Part of a small language model's weights.
Architecture: rotary positions, no biases in attention or MLP.
Training: a variant of Adam for these matrices, 1449M tokens, 11055 steps.
Each number is 128 + 32 x the weight over its row's rms, rounded and kept within 0 to 255. Layers, rows and columns count from 0. The size above them is the row's rms in percent of the matrix's.

# layer 4 MLP down (transposed), 1024x512, rms 0.0497, rows 313-330, columns 128-255
size [101 101 104  97 101  91  99 102 106  98 102  99  97  98 104  96 102  92]
[[137 141 145 123  79 167 105  98 143 158 116 100  56  96 166  68 131  59 110 103 124 132 162 159 154 165 145 171 133 110 149 131 120 129 107  90 127 146 152 122 124 192 134 178  71 165 128 138 145 161 125  96 112 134 154 117 110 137 143 105 170  98 144 113 111 163 100 109 125 108  51 158  81 173 203  80 145  97 129 136 180 124 141 151 155 135 134 147 126  92 140 156  70 141 109 156  83 142 158  82 147 115  99 152 118  96 109 151 117 138  86 109 155 212 111 125 132 147 111 164  98 146  84 152 130 125 144 156]
 [155 143 112 146 168 131 129 118 128 145 135 150 169 128 107 119 166 145 115  88 173 134 110  80  66 104 115  81 154 125 155 148  88 121 110 102  66 179 162 118 155 115  80 140 111 163 124 163 155 100 129 157 158 124 153 131 105 180 167 135 144 148  66 106  88 186 112  89  76 117 109 179 128 165 144 158 123 143 141 149 124 119 114 155 179  81  91 150 205 155 150  94 110 194 129 114  88 124 154 132 167 106 142  52 191  66 111 153 106 186 153 131 126 117 116  89 107 120  71 105 168  83 176  72  68 162  75 132]
 [121 126 104 173 132 133 140  85  98 158 113 114 111 129 116 141 218 165  84 177 144 165 175  84  61 111 146 110 142 120  98 106 132 151 108 114 126 109 134 129 168  87 156 139 165 176 118 143 107 132 169 106 138 125 139 161 110 163  44 142 125 116 174 167 113 115 134 122  92 119 138  85 131 104 126  69 138 129 163 143  68  88 181 150 151 172  92 116 100 101 151 102  73 114 131 145 106 189 140 144  86 152 126 166 149 108 142 134 127 100 189 108 112 110 143 122  97  99  97 176 120 156 114  96 123 115 174 146]
 [183 123 144 152 123 141 167 141 103  69  32  80 107  96  92 110 162 143 128 157 136 152 135 130 148 127 165 134 158 140 183 143 113 119  91 112 137 157 165 116 130 108 125 125  58 113 181 144  65 146 123 193 123 117 118 122 109 123 152  81 128 176 111 181 180 160 140 155  88 117  96 116  96 134 111 168  78 105 112 156 124 132 107 110 106 149 146  80  69 151 143 160 126 157 109 151 129 118 160 132 140 164 117 126  68  29 156 102 204 163 121 129 179 112 105 175 122 120 169 160 102 174  87 115 109 162 128 130]
 [131 171 111  94 133  84 171  95 195  93 172 109 112 193 115 165 114 108 132 124 142 134 114 130 168 128 109 104 116 125 128 143 119  90 110 121 107  68 160 112  86 150 124 119 123 175 160 190 101 112 113 189 127 116 143 174 138 109  63 114 111 108 146 150 106 115  71 135 168 132 147  99 150 119 123  94 117 244 125 142  85 102 114 168 128 127 159 123 134 137 124 192 166 121 125 212 126 148 150 130 123  89 131 115 133 112 130 179 139 116 103 122 114 142  67 138 168  40 110 102 119  77 117 107 109 153 142 146]
 [178 131 145 161 139 110 115  92 148 130 162 150 102 134 114 125  87 178 150 118  88 138 149  97  72 100 111 123  96 100 110  88  92 169 143 114  74 141 121 168 139 143 185 158 150 111  60 148 100  92 138 110 122 146  91 141  87 174 102 146  54  99  97  95 150 145 129 176  82 167 124 130 137  96 114 139 158  86 149 182 125 130 128 146 155 118 112 129 159 135 164 126 161 168  58  74 113 120 196 117  71  97 115 131 119 137 131 121  53  78 117 148 148 136  58 130 165 111 172 120  92  91 147 118 113  97 150 136]
 [ 77  81 130 140 124 147 201 126 159 127 121 161  90  94 184  79 169 181 197  80 145  96 155 150 141 148 174 100 136 119  59 137  44 107 156 147 195 165 142 135 109 148 142 185 128 163  83 186  77 138 132 168  94  81 153 113 137  91 168 123 152 110 155 132  53 147 140 206 137 130 100 111 130 119 106 130 121 148 105  92  74 114 128  69 196  49 153 153 120  76 151  70 149  90 113 102 158  85 117 103 158 169 139 119 133 165 169 159 183 128 106 168  88  95 140 159  86 170 144 148 148 109 166 105 155 171  96 130]
 [152 180 127 169 126  92 137 157 145  67 105 154 134 148 118 140  85 103  90 176 137  89  91 121  94 149 182  88 106 129 136 106 102 166  97 140 113 123 170 145  88 118 145 165 106 174 111 180 129 118  52 127 161 111  89 195 103 136 158 175 130 103 178 110 159  92 173 168  99 117 146 130 183 140 153 147 155  99 142 137  98 110 151 127 152 134 103 114 129 212 159 135 118 103 108 175  92 133 122 103 192 114 102 134 179 105 118  99  78 123 131 151 166 162 131  85  99 126 123 123  95 145 187 134 159 144  81 115]
 [120 115 140 160 156 104 106 160 164 159  83 133 126 101 115 159 102 134 156 152  87 176 122 143 123 152 104 103  89 143 158 172  70 141 120 159 163 122  86  87 128 126 161 158  91 128 103 132 141 165 109 118 129 205 106 137 148 140 151 146 103 151 150  58 109 151 100 161 124 130 153 137 137 131 132 106 130 131 164 131 126 144 148 106 182 117 124  88 137  59 150 137 102 111  97  75 109 115  85 141 143 148 134 123 117 125 101 105 101 110 133 126 112 113 108 171 136  55 112 131 178 129 133  72 139 105 103 130]
 [162  93 143 153 153 106 109 136  94 158 102 106 128 114 168 159 128 148 185 133 159 154 135 171 118 114 118 147 130  77 154 189 156 135 155  92 181  96 102  80 168 135  55 131 127  69 106 131 118 156 139 124 154  66 131 122 155  71 145 125 146 145 123 115 186 134  99 103 150 146 159 122  92 158 111  79 123 106 102 166 133 101 105 163 102 104 176 145 133 104 118  82 109 101 132  94 161  86 118  97  67 115 178 123 101 111 133 133 149 182 186 128 156 175 155 154 128 122 159 112 118 114 163 127  26  61 129 145]
 [104 174  85 149 143 141 129 127 171  87 132 113 157 130 127 142 114 152 133 138 114 115 175 122  78 102 134 126 113 171  84 169 171 127 108 117 146 161 140 100 131 131  94 173 159 140  94 158 139 137 180 143 116 107 103 172 157  88 189  81 137 107 133 144 125 140 125 145 107 103 129 124 130 150 139  86  94 109 117 124 183 122 102 106 129 155 106  99 137 161 106 180 156 119  41 136 108 117 180  73 116 128 118 133 151  61 142 119 120 156  27  92 161 131 111 140 148  90 152 133  79  76 131 134 122 166  76 136]
 [145 153 140 164 124 160 137  52 181 112 132  98 194 148  75 137 135  85 161  95  63 172 121 106  89 138  87  69 158 135 148 155 113 133 154 204 129  99 119 125 120 165  95  81 149  96 162 166 173 100 149 130 108 140 182 112  78  79 115 139 146 204 128 135  94 118 127 148  90 139 121 140 111 146 120  65 101 135 141 177 116 114 103  77  32 118 104 118 110 125 104 104 176 120 138 125 139 106 103 195 182 178 149 167 166 110 109 164  70 120 177 113 133 114 113  76  69  99 110 125 161  91 128 140 145 114 138 157]
 [ 81 105 113 109 118  81 161 174  37  99 147 179 156 158 140  71 128 164 183 135 131 125  87 123 130 169 106 133  49  85 128 127  99 126 150 133 121 123 132  79 165 175 148 118 119 130 121 163 145 190 104  90 169 116 103 165 155 109 156  94  69 111 128 134 132 156 136 121 142 156 136 130 118  52 155 213 163 187  96 194 168 113 132 134 144 129 106 171 131 121 133  79  79 161 168 158 143  88  46  83 117 161 136 126 152 204 123 126  85 179 112 100  77  76 130 104 150 107 106 157 164 116 158 154 149 131 126 122]
 [125 127 163 131 130 113 161 144 144 118 176 123 140  65 115 160 112 158 118 152 134 138 180 135 161  89 133 160 123 174 158 141 118 106 155  93 217  85  67 145  85  93 153 120 139 108 142 137  82 125  92 149  98 150 109 117 109 165  65 163  37 244 125 186 118 151 129 109 105 133  90 139 158  87 101 142 131  84  55 102 169  89 101 138 161 177 183 170  99  84 139 108 128 135 140 156 160 112 108 105 127 147 102 145 176 124 120 145 129 104 136 102  62 107 140  86 136 128 143 137 129 180  72 150 136 145 132 151]
 [192 129 117  98 125 136 111 196 142  89 226 180  83 162 145 143 101  85 102 174 124 103 136 101 151 139 133 140 136 109 128 169 124 145 164  72 145 138  84 154 116 135 108 165 106 143 137  97 147 123  66 152 111 125  71 136 160 135 136  89  92 150 112 199 214 173  80 123 107 128 103 176 181  95  99 157 134 128 146 114  92 123 101 100 104 176 174  99 182 144 131 169 128 154 117 115 152 217 151 130 129 148 119  62 147 146 136 151 136 128  97 171 115  94 118 190 151 162  98 137 140 166 120  82 107  87  84 126]
 [147 152 103 160  93 111 106 107 104 102  92 116 104 130 206 143 125 139  83 122 108 139  78 122 116  81  92 127 117 123  47 160 159 124  82 194 114 170 166 103 153 125  79  94 170 156 155 112 125 153 128 148 161 117 140 106 154 130 193 129  86  65  81 164  79 102 194 110  58 184 141 137 115 188 127 122 109 171  94 116 109 119 138  98 124 106 162 106 100 157 148 135  98 128 145 200 165 126  97 118 152 125 143 166 109 108 161 109 115 135 117 107  78 118 130  85 157 103 154 110 145 108 203 133 135  72 160 126]
 [140 118  94 148 134 131 127 174  84  97 122 107 136 166 162 172 155 134 123  60 148 113  82 156 169 155 110 104 157 156  98 134 129 196 148 146 176 150 120 115  38  60 183 146 165 194 184 135  95 107 110  94 163  92 116 116 121 154 132 141 196 119  86 173 118 143 121  68 170 146  72 127 169 178 130 111  95 183  80 114 129 104 110 151  55  92 100 194 122 165 155  94 113 166 135 164 140 151  69 127 164 148 194 137 103 153 145 140 106 174  62 122 162 145 135 155  47 107 178 119 148 147  93 102  94 136 185 110]
 [120  89 131 151 126 133 128  91 117 146  66 148 110 113 123  58 173  88 144 152 120 158  75 116  99 145 147  80 152 178 145 120 107 128 111 111 126 170 113 126  94 145 102 106 145 131 121 137 123 100 156  95 141 108 108 176 153 164 113 141 158 126  61 164 107 126 154 182 195 185 140 128 155 155  95 166 121 156 167 103 103 156 165  81 152  96 114 133  64  94 114  98 122 173  89 111 136 107 141 157  98 175 199 122 107 142 137  94 105 119 101  86  97 160 149 100 195 128 114  75 140  95 165 127  91  97  86 155]]
# layer 4 MLP gate, 1024x512, rms 0.0533, rows 314-331, columns 128-255
size [ 93 102 100 101  97 101 106 104 102 104  99  97 102 102 102  98  91 100]
[[150  87 169 161 134 115  90 137 143 205  83  68 118 156 134 144  91  94 128 117 104 110 193 148 150  50 123 216 146 121 108  99 206 173  77  54 111 132 130 154 129 134 133  66  81 168 170 176 235 143 102 121 147  85 104 139 109  86 113  91 144 124 200 126 127 147 118  84  97 173 181  94 140 158 152 167  63 132  96  93 101 170  94  91  80  71 138 131  70  74 125 110  83 123 171 135 142 112 166 159 106 123 136 142  86 111  81 132 167 150 115 164 131  83 118 122 138 154 105 159 109 222 127 121 159 149 165 104]
 [ 92 136 191 128 130 170 109 180  63  94 103 173 163 137 147 131 120 182  88 154 149 168 147 143  66  57 126 157  68 193 164 131 157 175 157 156 192 157 129 145 125 129 186  84 147  90 115 172 125 135 124 127 120 146 125 152 139 159 121 198 115 113 130 179 106 140 168 124 104 116 102 114 163  92 150 128 153 108 157 139 101 163 123 147 123 140  79 114 138 130 122 135 102 144 144 162 156 128 134 170 127 115 137 108  94 142 158 192 102 108 129 134 118  85 122 152 102 163 134 126  45 161 152 144 101 106 150 115]
 [ 95  96 159 175 145 119 117 139 111 120 198 108 147 103 140  62 138 106 128 143  96 183 112 175 156 109 147 120 159  93 149 158 113 150 167 110 107 185 130 181  74 182 172 157 129 109 101  99 127 153 126 117 141 153 172 173 135 138 157  93 152  94  49 169 166 145 149 171 113 201 101 128 177 144 183 195 149 113  83 147 134 107  85 147 114 171  82  88 125  89 118 153 106 120  66 141 170  86 177 156 102 157  94 134 138 167 182  98 202 124 182 112 171  86 168 119 190 109 141 112 136  89 158 127 125 140 130 135]
 [121 126 195 115 123 177  89 133 180 117  99 150 132  76 128 104  96  68 127 138 152 123 125 181 167  93 109 134 147  83 168  74 115 155 105 140  85 128 122  77  91 176 190 146 124 130 107 162 103 142 129 101  47 128 175 146 110 189 167 114  82 128 108 165 165 151 197 106  93 188 144 153 111 113 180  85 187  85 109 180 139 102 221  92 115 150 108 104 147  95 106  59  77 156 131 143 109 108 103 105  76 153  74 192 120 213 147 159 136  76 174  81  99  78  92 108  88 214 172 151 121 146 196 127 171 106 108 138]
 [103 187 123 101 126  73 125 164 119 115 129 115 106 119 168 142 172 157 156 121 130 185 125 146 176 152 117  97  95 183 169 210 134 151  75 122 155 101 147  93  99 128  82 137 156 146 117 181 117 159 147  82  95 115 142 145 138 141 176  88 182 179 131 173 159 133  56 106 192 148 135 141  83 161 105 167  62  88  79  54 126  92 153 158  95  96  95 113  98  97 182 136 149 167 143 139 110 112 149 172 131  30  94 151 112  88 138 208 127  95 129 119 125  84 205 139  99 100  77 148 170 155 189  87 132 106 207 194]
 [154 124 175 141 179  96 134  98 149  82 126 157 121 146  90 165 168  82 170 163  86 108 109 132 164 161 143 169  84  64 114 141 105 172 107 115 139 180 169 176 103  82  89 105 114 148  95 138  97 122 107 173 151 179 109 210 112  51 156 108 140  70 127 151 147 103 120 129  90 142  97 147  88 113 160 159 116 118 127 118 132 152  81  79 118 169 183 118  87 116 211 160 147  92 197 167 158 122 132 153 105  59  73 149  65 151 177 147 177 150 118 128 120 125 153 137 105 124  89 150 163 174  96 130  65 101 172 125]
 [ 80 117 135 190 130 144 152 112 143 123 127 127 176 172  82  76  75 174  73 197 174  58 114 150 170  76 212 129 128 117 101  94 131 115 135 143 169  93 118 114 198 112 115 168 193 128 145 115 144 103 146  90 156 142 118  80 124  77 100 105  95 133 168 156 145 176 148 156 173 200 118 136 116  91 152 110 114 109  75 156  86  83  84 119 132 130 156  90 131 106 148 115 127 114  89  91 115 111 131 110  96 110  88 177 104 112 111 162 159 130 119 172 129  92 136 131  93 150 197  92  85 182 100 137 175 114  76 238]
 [121 104 175 157 139 171  91 107  76 138 173 106 145 168 148 134 135 137 151 127 115 116  64  74 202  48 133 114  98 120  98  76  98 114 138  69  86 131 130 117  94  97 143 126 123 183 103 152 137 101 165  87 135 125 139 107 190 173 110  95 134 139 165 176  59 154 143 130 145 103 162 106 156 198 149 136 121 138 144 146 121 176 154 157 137  93 174  96 150 118 138 161 121 147 182 127 141 113  86 158 145 152 153  79 156 166  96 173 149  88  91 120 130 103 169  84 143 166  87 166  97 167 153 164 102 139 115 100]
 [105 129 120 136 122 191  60 156 192 130 124  94 108  77 149 138 134 119 144 119 172  46 173  98 152 142 144 106 117  99  96 114  66 154 104  78 214 127 123 136 115  85 145 183 146 132 134  83 129 137 138 172 113 126 116 145 178 122 187  80 162 129 123  74 122  84 141 162 119 181 161 124 133 140  65 143 137 115 191  96 136 135  88 161 109 128  67  88 169 131 173 155 121 115 109 144 136 103 151  86 117  68  82 117 143 118  68  73 100 178 142 163 143 105 164 140 141 146 200 190 167 119 141  98 106  77  71 179]
 [137 115  90 117 129 152  97 166 120 142 143 110 111 138 108 163  86 152  97 124 151 149 145 154  63 104 131 137 156 139 160  98 184 182 144 160 147 106  92 133 110 134 124 124 144 130 154 109 119 101 164 106  49 165 125 131 151 136 179  84  78 123 102 164  89 150 130 125  90 156 126  80 127  68 118 159 110 133  48 181 115 180 177 129  68 140 136 101 118 144  89 170 131 163 126 136 133 179  66  93 113 175 155 134  96 125 123  96 124  81  98 105  76  71  76 149 190 174 129 134 132 210 153 174 149  92 117 124]
 [154 169 104 167 183 167  99 117 140 123 130 150  99 110 145 185 100 156  67 139 139 150  85 116 153 102  70 145  79 101 109 127 112 186 100 105 145 142 135  76 101 105 114 138 107  85 102  36  98 101 124 152 193 136 172 154 123 108  72 151  87  73 116 123 129 104 116  69 162 157  88  82 191  96 128 133  78 133 108  94 109 147 145 195 137 127 157 120 211 104 215 100 172 158 142 163 133 108 138 154 211 134 103  96  74 164 157 105 157 172 142 151 103 101 143 187 111 137  94 122 119 145 100 114 151 158 143  61]
 [180 202  95 153 117 120 168 148 117 137 105 116 105  56 146  89 123 140 118 124 110 145  86 122 131 139 105 139 103 166 103  97 150 125  93  89 109 151 105 129 132 109 103 109 164 147 154 117 108 120  93 122  72  97 184 175 105 137  97 172 121 108 112 124 150 145  92 187 163 161 158 164 116 101  95 128  90 142 131 112 133 180 143 189 135 115 162 129  87  98 142  94 145  79 131 127 135 150  63  98 106 122  91 133  98  98 109  64 121 162  96  88 190  91 163 175 103 196 157 132 146  65  44 126 131  79  79 120]
 [143 154 125 164 181 136 159 170 113 205 101 118  86  76 156 106  59 116 128 190 132 168  65 151 189 182 144 121 169 128  60 108 128 111 146 182 134 136 124 157 106 173 173  76 126 151 148 147  97 157  98 123 119 120  62 130 200  47 129 134 120 117 117 115 187 124 134 140 131  76 207  89 140 102 157 151 117 146 181 147 191 131 148 164  90  97 111 171 124 114 211 147 110 157 148  93 131 151 179 144 137 154 102  78 134 142 188 126  85 106 133 134 102 166 119 149  94 179 106  99  97  89 112 135 149 162  78 100]
 [104 143 137 139 109 147 126  93 130 155 110 108  94 148  78 115 129 131 133 140  92 105 133 178 166 146 152 112 122  47  97  64 103 169  76 133  53 126 131 103 109 122  48 102 136 116 140  93 141 118 117  89 150 158 127 171  87 106 142  94 150 151 149 103  90 159 126 117 128 117 141 118  97 151 132 134 109  94  76  80 190 132  90 166  68 125  79  73 126 110 126 149  70 143 179 162 139  85 130  65 187 125 109 158  45 128  88 150  87 130  69 146 152 130 125 126  84 151  99 141 131 100 172 141 135 145 134 143]
 [146 206 185 121 160 124 141  46 114 121 136 118 166 157  74 171 115 131  80 100 122 163  82 120 126 140 137 121 126 122 184 134  90 127 120  86 143 115 119 140 118 170 165  92 115 101 177  96 181  52 101  94  60 109 205 136  81 128 100 131  93 133 121 136 155  95 147 173 155 168 157 113 109 104 141 169 103 135  78  86 151 110 142  97 147 167 103 109 160 113 139 123 164 120 104  68 117 114 133 102 152 129 131  93 133 149  92 114  87 151  89 162 180 110  74 155 100 173 101 101 154  87 122  87 138 144  34 170]
 [149 128 139 161 225 143  87 138 112 169 104 173 147 104 108 114 155 153 114 185  97 129 107 104 159 103 114 152  84 169 105 150 161 130  69 109 108 122 146 126 136 141 172 102 130  98 189 167 123 138 104 125 122 156 149 102 168 165 159 147 136 180 148 154 156  91 157 128 203 120 152 120 120 108 191 123 125 185 158 116 103 139  77 118 107 125 111 149 161 167 173 130  74 115 117  95 104 133 142 174 164 155 178 103 176  96 131 126 160 104 158 148 137 136 129 125 134 161 122 103 118 124 137 104 102 155 168 164]
 [152 115 183  99 161 121 182 149 158  82 169 127 177 153 133 130 112  94  94 110  60 113 220  85 208 138 128 165  73 136 124 104 134 125 138 125 117 174  87 188 144 113 135 127 119 119 129  97 200 147  97  54 144 122 142 144  90  82 110 149 102 106 142 112 125 104 149 103 109  76 111  97 143 138 140  90 105  77 110 172 129 130  79 159 120 164 134  96 169 168 184 125 149 105 134 164 119 122 112  94 120  86 122 169 121  70 111 117 163 128 161 162 140  61 120 111 136 157 105 176  89 133 108 133  64 156 127 146]
 [107 103 163 122  86  75  92 167  65 182 164 147 163 158 155 104  97  65 112 100 152 155 139 120 150 126 152 164 161 158 116  99 103 155 172  98 165 163 145 107 175 180 133 154 105 155 159 169 140 106 136 155 122 121 143 180 173 126 114 105  86 119  62 125  98 156 109  88 150 175 118 111 140 109  97 143  98 125 118 120  89 164 141 121 214 197 124 123  96  83 126 142 129 172 159 102 111 131 121 126 128 114 176  68 146 146 151 123 119 106 147 183 140 120 143 145 165 115 117 102 144 205 100 117 189 125 119 183]]
# layer 4 MLP up, 1024x512, rms 0.0536, rows 314-331, columns 128-255
size [105 101  97  99  95 100  99 100 100 103  99  95  97 103  96 102 101  98]
[[175 136 106 175 133 127 127 112  94 167  98 166 119 159  91 156 124 144 157 112 135 134 112 109 128  64 129 160 134 171 123 137 147  70 100 138 148 150 100 175 124 110 155 106  95 176 134 172 148 140 148  90  87 112  78 171 165 155 195 123 150 147  54 134  90 144 124 122 107 145 149 105 174 154 159  88 116 160 126 170 152 170 145 123 118 113 105 143  78 150 144  56 118 191 158 129 120  59 107 161  91 129 180 119 154  94 136 121 185 119  76 142 112 128 111  77 125 170 102 116 152 147 195 125  74 159  96 145]
 [ 84 151  54  90  94 118 156 116 183 158 135 139 149 153 145 146  84 148 140 160 149 156 114 144 163 140 154 110 190 136 113  88 130 154 144  95  76 145 113 107 131  81 189 109 178 115 141 146 191 118 101 143 177 176 143 103 144 159 165 131 125  98 145 160 164 163 108 132 131 182  77  89 123 149 181 167 150 112  45 129 150 147 107 113 134  92 137 100 132  91 123 145 113 182 132 147  52 170  74 179 107  95 132 131 152 177 134 168 112 171 111 117 165 153  94 150  94  59 168 183 101 158 140 129  98  87  75 130]
 [130 158  78 153 107 117 177  84 123  99  86 120  89 145 125 112 105 135 119 156 114 123 185 174 167  99 101 120  53  36 151 109 114  89 128 148 133  60 114 122 175 128 158 105 121 113 107  86 153 127 144 126 142 113 172 147 139 124 108 180 173  93 173  79  99 136 162 170 115 130 145 143  95 236  88 195 140 153 127 123 177 106 138 193 183  93 104 101 157 127 119 124 108 128 104 149 182 173 159  51 127  70 126 142 146  87 105 172 143  72 132 142  82  94 138 131 119 157  94 101  78  91 102 127 161 129  98 139]
 [233 136 133 124 154 138  70 161 148  98 160 138 137  81  69 156 186 145  83  97 156 119 172 105 153 100 114 170 140  88 168 117 109 111 143  55 105 132 103 154 161 127 181 134 145 120  75 131 139 159 187 111 112  65  34 121  95 163  82 131 149  84  73  64 132 176 110 114 108 115 181 112 135 156 145 135  79 101  92  76 140  88 125  97 114 110 126 135 170 110 112 117 186 110 113 117 113 150 119 144  81 173 123 123 149 139 126 132 152 131 151 132 110 148 132  80 104  68 110 131 113  82  92 160 195 132 119 116]
 [ 97 123 112 161  96 130 112 167 108 132 146  90 131 135 126 135 163 130 122 178 116 138 140 171  37  88 112 152 188 161 132 163 163 159 153 143 156 129 131 125 144 105 112  68 153  40 165  92 121 106 138 111 129 175 105 111 103 117 156 134 113 106 184 172 127 150  72  98 141 102 183 173  64 130 115 114  95  68 147 106 123  57 126 113 125  86  93 136  65 104 107 128  85 139 155 184  88 145 109 119 255 114 187 154 138 118 136 127 119 165 181 144 112 124 157 138 108  70 134 170 159 131  47 131 139 180 126  92]
 [146 150 167 175 122  69 133 159 125  82 161 152  82 134 105 145  86 111 166 128 154  69 109 149 161 139 106 105 157  92 175 118 146 137 127 112 153 122 120 109 141 177 152 160 214 114 123 137 119 114 132 119 156 118 125 199 150 109  95 160 155 102 128 189 196 108 187 119 112 135  91 109  96 137 133 179 110 172 102 176 128  68 114 129 112 134 119 129  78 131 155 162  94 149 135 161 148 128 178 127 145  89 162  80 139  97 112 149 137 140  83 158 116 150 177  98 116 132 104 136 146 134 100 125 102 132 120 117]
 [127 164 210 108 135 146 145 123 158 168 137 162 136 144 116 137 106 139 146  95 159 170 156  71 185  95 119 136  96 111 149 176 162 192  83 144 133 207 149 175 144 165 137 197 212 123 123  86  75 147 181 157 168 135  92 146 143  87 117 172 113 181 143 159 104 190 150 185 162 182 142 101 100 100 134 132 145 108 129 179 137  97 120 102 165  69 143 132 145 163  86 108 121 120 126  31 149 111 163 103 138 104  67 157 147 132 150 179 116 136  88 152 124  79 112 154 158 128  87 165 143 119  84 101 114 134 122 116]
 [154 116 107 111 179  79 117 111  90 118 101 111 123  71 111 169 112 119 133  90 103 100 167 139 145 128 134 145  35 119 142 118 114 145 127 175 108 173 160 181 134 164 145  82  92 138 150  99  86 131 108  95 134 110  95 163 179 113  95 168 133 137 116 175 104 174 105  97  63 121 105 118 155 162 173  91 212 120 134 143 122 158 203 119 110 175 153  91 113 141 143 102 105 119 152 150  89 176  85 211  77 165 158 107  69  80 151 127 154 134  55  55 115 134 121 132 157 142 164 117 104 138 162 143 110 143 145 103]
 [ 89 123  89 151 125 104 149  95 172 119 183 158 222  85  75 148 118 163 134 151 115 127 141 160 108 164 134 118 167 120 140 185 161 138 171 112  72 110 103 132  81 102 114  94  71 106 114 120 113  89 105 105 127 170 100  84 112 139  92 155 139 161 162 143  90 146 164 130 167 122 120 131 135 142 175 179  92 147 127  81 121 154 148  83 177 156 155 158 172  75 146 152 155 167 103 150 121 111 134 145 166 186 174 129 133 156 124 170  82 136 145 144  79 146 170 115 114 149  83 131 140 124 146  69 221 182 104 130]
 [ 80 116 148 148 134 144 119 130 123 132 135 139 117 148 151 158 121  91 129  92  62  97 158  80 159 191 143 113 113 162 143 132 157  86 165 149 174  99 127 116 132 173 120 165  72 172  91 116 100 170 105 140 192 108 121 160 135 129 150 179 172 173 145 146 181  64  81 169 109  79 155 118  86 148 128 162 113 131 106  97 108 113 106 142 108 175  63  81  39  99  74 148  92 119 151 184 164 113 130 141 114 138 135 123 125  95 136  92 134 157 147  99 110 113  84 144 164 151 115 164 154 131  92  83 119 126  95 137]
 [ 84 101 149 163 175 130 168 152 139 167  93 149  83 131 114 151 157 146 127 154 111 178 135 173 174  98 115 135 133 123 196 126 114 152  98 150 102 160 136  97 118 155 135 169 156 124 116  62 161  73 132 174 159 126 138 124 111 114 133 107 176 196 141 133 162  40 156 131  54 152 116 140 143 144 157 154 209  77 108  76 126 126 126 143 129 138  84 127 149 136 161 100 136 139 138 156 116 139 158 121  84 129 108 126 186 109 153  87 148 175 108 126 126 180 104 152 137 183  84 167  58 106 135 129 113 128 137  77]
 [153 148  93 116 154 122 157 136 170 115 112 140 140  90 124 118 123 119 132 134 131 138  52 129  67 124 122 103 157 182 115  97 132  64 129 137 148  49 176 133 133 158 140 135 149 141 159 126 137 128 156  63 113 146 151 100  98  80 101  98 186 104  86 130 135  52 132 139  77  18  89 134 134 137 164 140 127 118 159 162  92  88  87 152  93 190 125 148 144 161  86 160 123 155 130 169 122 140  93  90  93 159 117 127  97 173 147 139 143 170 138 129 127 179 164 172 154 143  95 104 160 139 103 117 126 105 141 108]
 [141 198 149 137 131 112  84 134  79 127 120 169 136  42 105 134 128 142 122 114 134 182 100 111  83 153  56 135 164  93  92 116  84 171  98 182 208 120 160 100 102 137 105 103 129 131 176 128 112 152  92 129 137 138 120  54 118 147 103 138  91 106 122 140 200 170  71 156 103  96 138 107  71  89 102  84  85 121 140 147 126 135 126 148  44 119 104 152 149 133 137 124 190 165 109 158 125 160 133  97 144  73 180 135 146 139 113 136 129 121 112 128 145 149  88 112 110 138  84 118 129 133 130 106 165  22 130 130]
 [138 130 166 121 159 106 127 121 127 140  65 109 144 125 115 141 155 175 107  93  88 121 140  67  96  89  93 153  77 124  92 174 118 136 125  86 105  47 141  76  99 112 165 143 160 136  84 176 144 126 118 109 156 126  73 134  87  67 123 177 142 151 142 111  98  80 148 138 153 124 122 124 146 127 135 100 137 172 154 166 169  98 117 143 157 168 123  63 134  75 168  90 136  80 156 121  92 151 105 128 117 135 100 137  99 118 152 154  94 156 103  71  73  90 215 129 115  90 153 161 160 106 164 146  85 155 149 186]
 [110 168 158 145  96 166 137 171 116 100 182 173 107 125  41 147  93 133 168 130 109 184 125 146 138 128 167 130 129 143 128 135 121 143 163 126 143 153 166 173 102 110 131 128 143 100 126 131 120  74 168 117 129 168 117 191 145 173  97  66 100 153 125 139 168 108 110 125 161 169 124 119 106 143 151 149 101 158 147 148 111  74 153 130 129 123 138  94 174 136 159  53 173 111 146 106 103 114 120 135  98 130 131  67 169 115 128 140 138 139  52 130 130 138 113 135  64 151 118 143 103  79  57 174 112 143 135 128]
 [184 107  99 121  74 153 139 129 120 132 111 108 111 159 161 204 150 112 119  75 166 120 119 153  84 131  74 130 151 111 126 110 148 127 104 121 181 120 116 155 128  85 117 132 118 109 127 151 117  75  98 120 102  92 128  90  75 142 132  67 205 111 128 162 106 166 103 136  84 156 161 153 173 180 125 137 142 129  97 146  82  96 160 182 123 127 133 192  83 174 163 136 110 115 145 140 154 136 107 138 166  98 144 146  62 115 132 135 135 100 105 120 158 148 121 117  86 157 117 171 155 180 106 140  80 134 158 160]
 [118 140  67 131 133  54  94 173  95 163 148 124 150 116 125  47  75 140 154  91 114 116 164  84 133 123 115 152 137  55  84 159 116 136 154 126 126 128 102 125 181  92 176 175 139 117 124 126 104 125 104  86 163  97  81  77 101 113  98 101  85 123 158  97 155 140 150  37  81 103  98 163 135 127  88  23 160 131 109 199 121  95 109 110  88 164 116 104 158 139 148 139 179 113 183 107 145 140 112 114 146 132  73 136 110  94 208 176 135 118 167 144 126 112 114 117  90 189 164 139 130 139 120 143 106 165 106 118]
 [129 134 147 205 115 116 185 144  85 135 107 110  87 171 113 158 137  75 117  79 123 152  78 104  86 119 119 146 111 136 134 141  75 124  86 108  85 107 104 186 157 120 105 132 136 121 107  89 110 192 186 192 113  85 138 123 181 147 175  93  73 151 104  82 148  85 165 148 107 121 149 165 107 125  95 158  53  59 142 144 102  76 102 187 147 179 159 132 203 110 145 158  99 158 112 150 125 165 155  94 151 155 222 123 114 154 121 126 201 118 151 200 131  80 161  76 121 166 151  85  79 127  96 186 205 203 109 158]]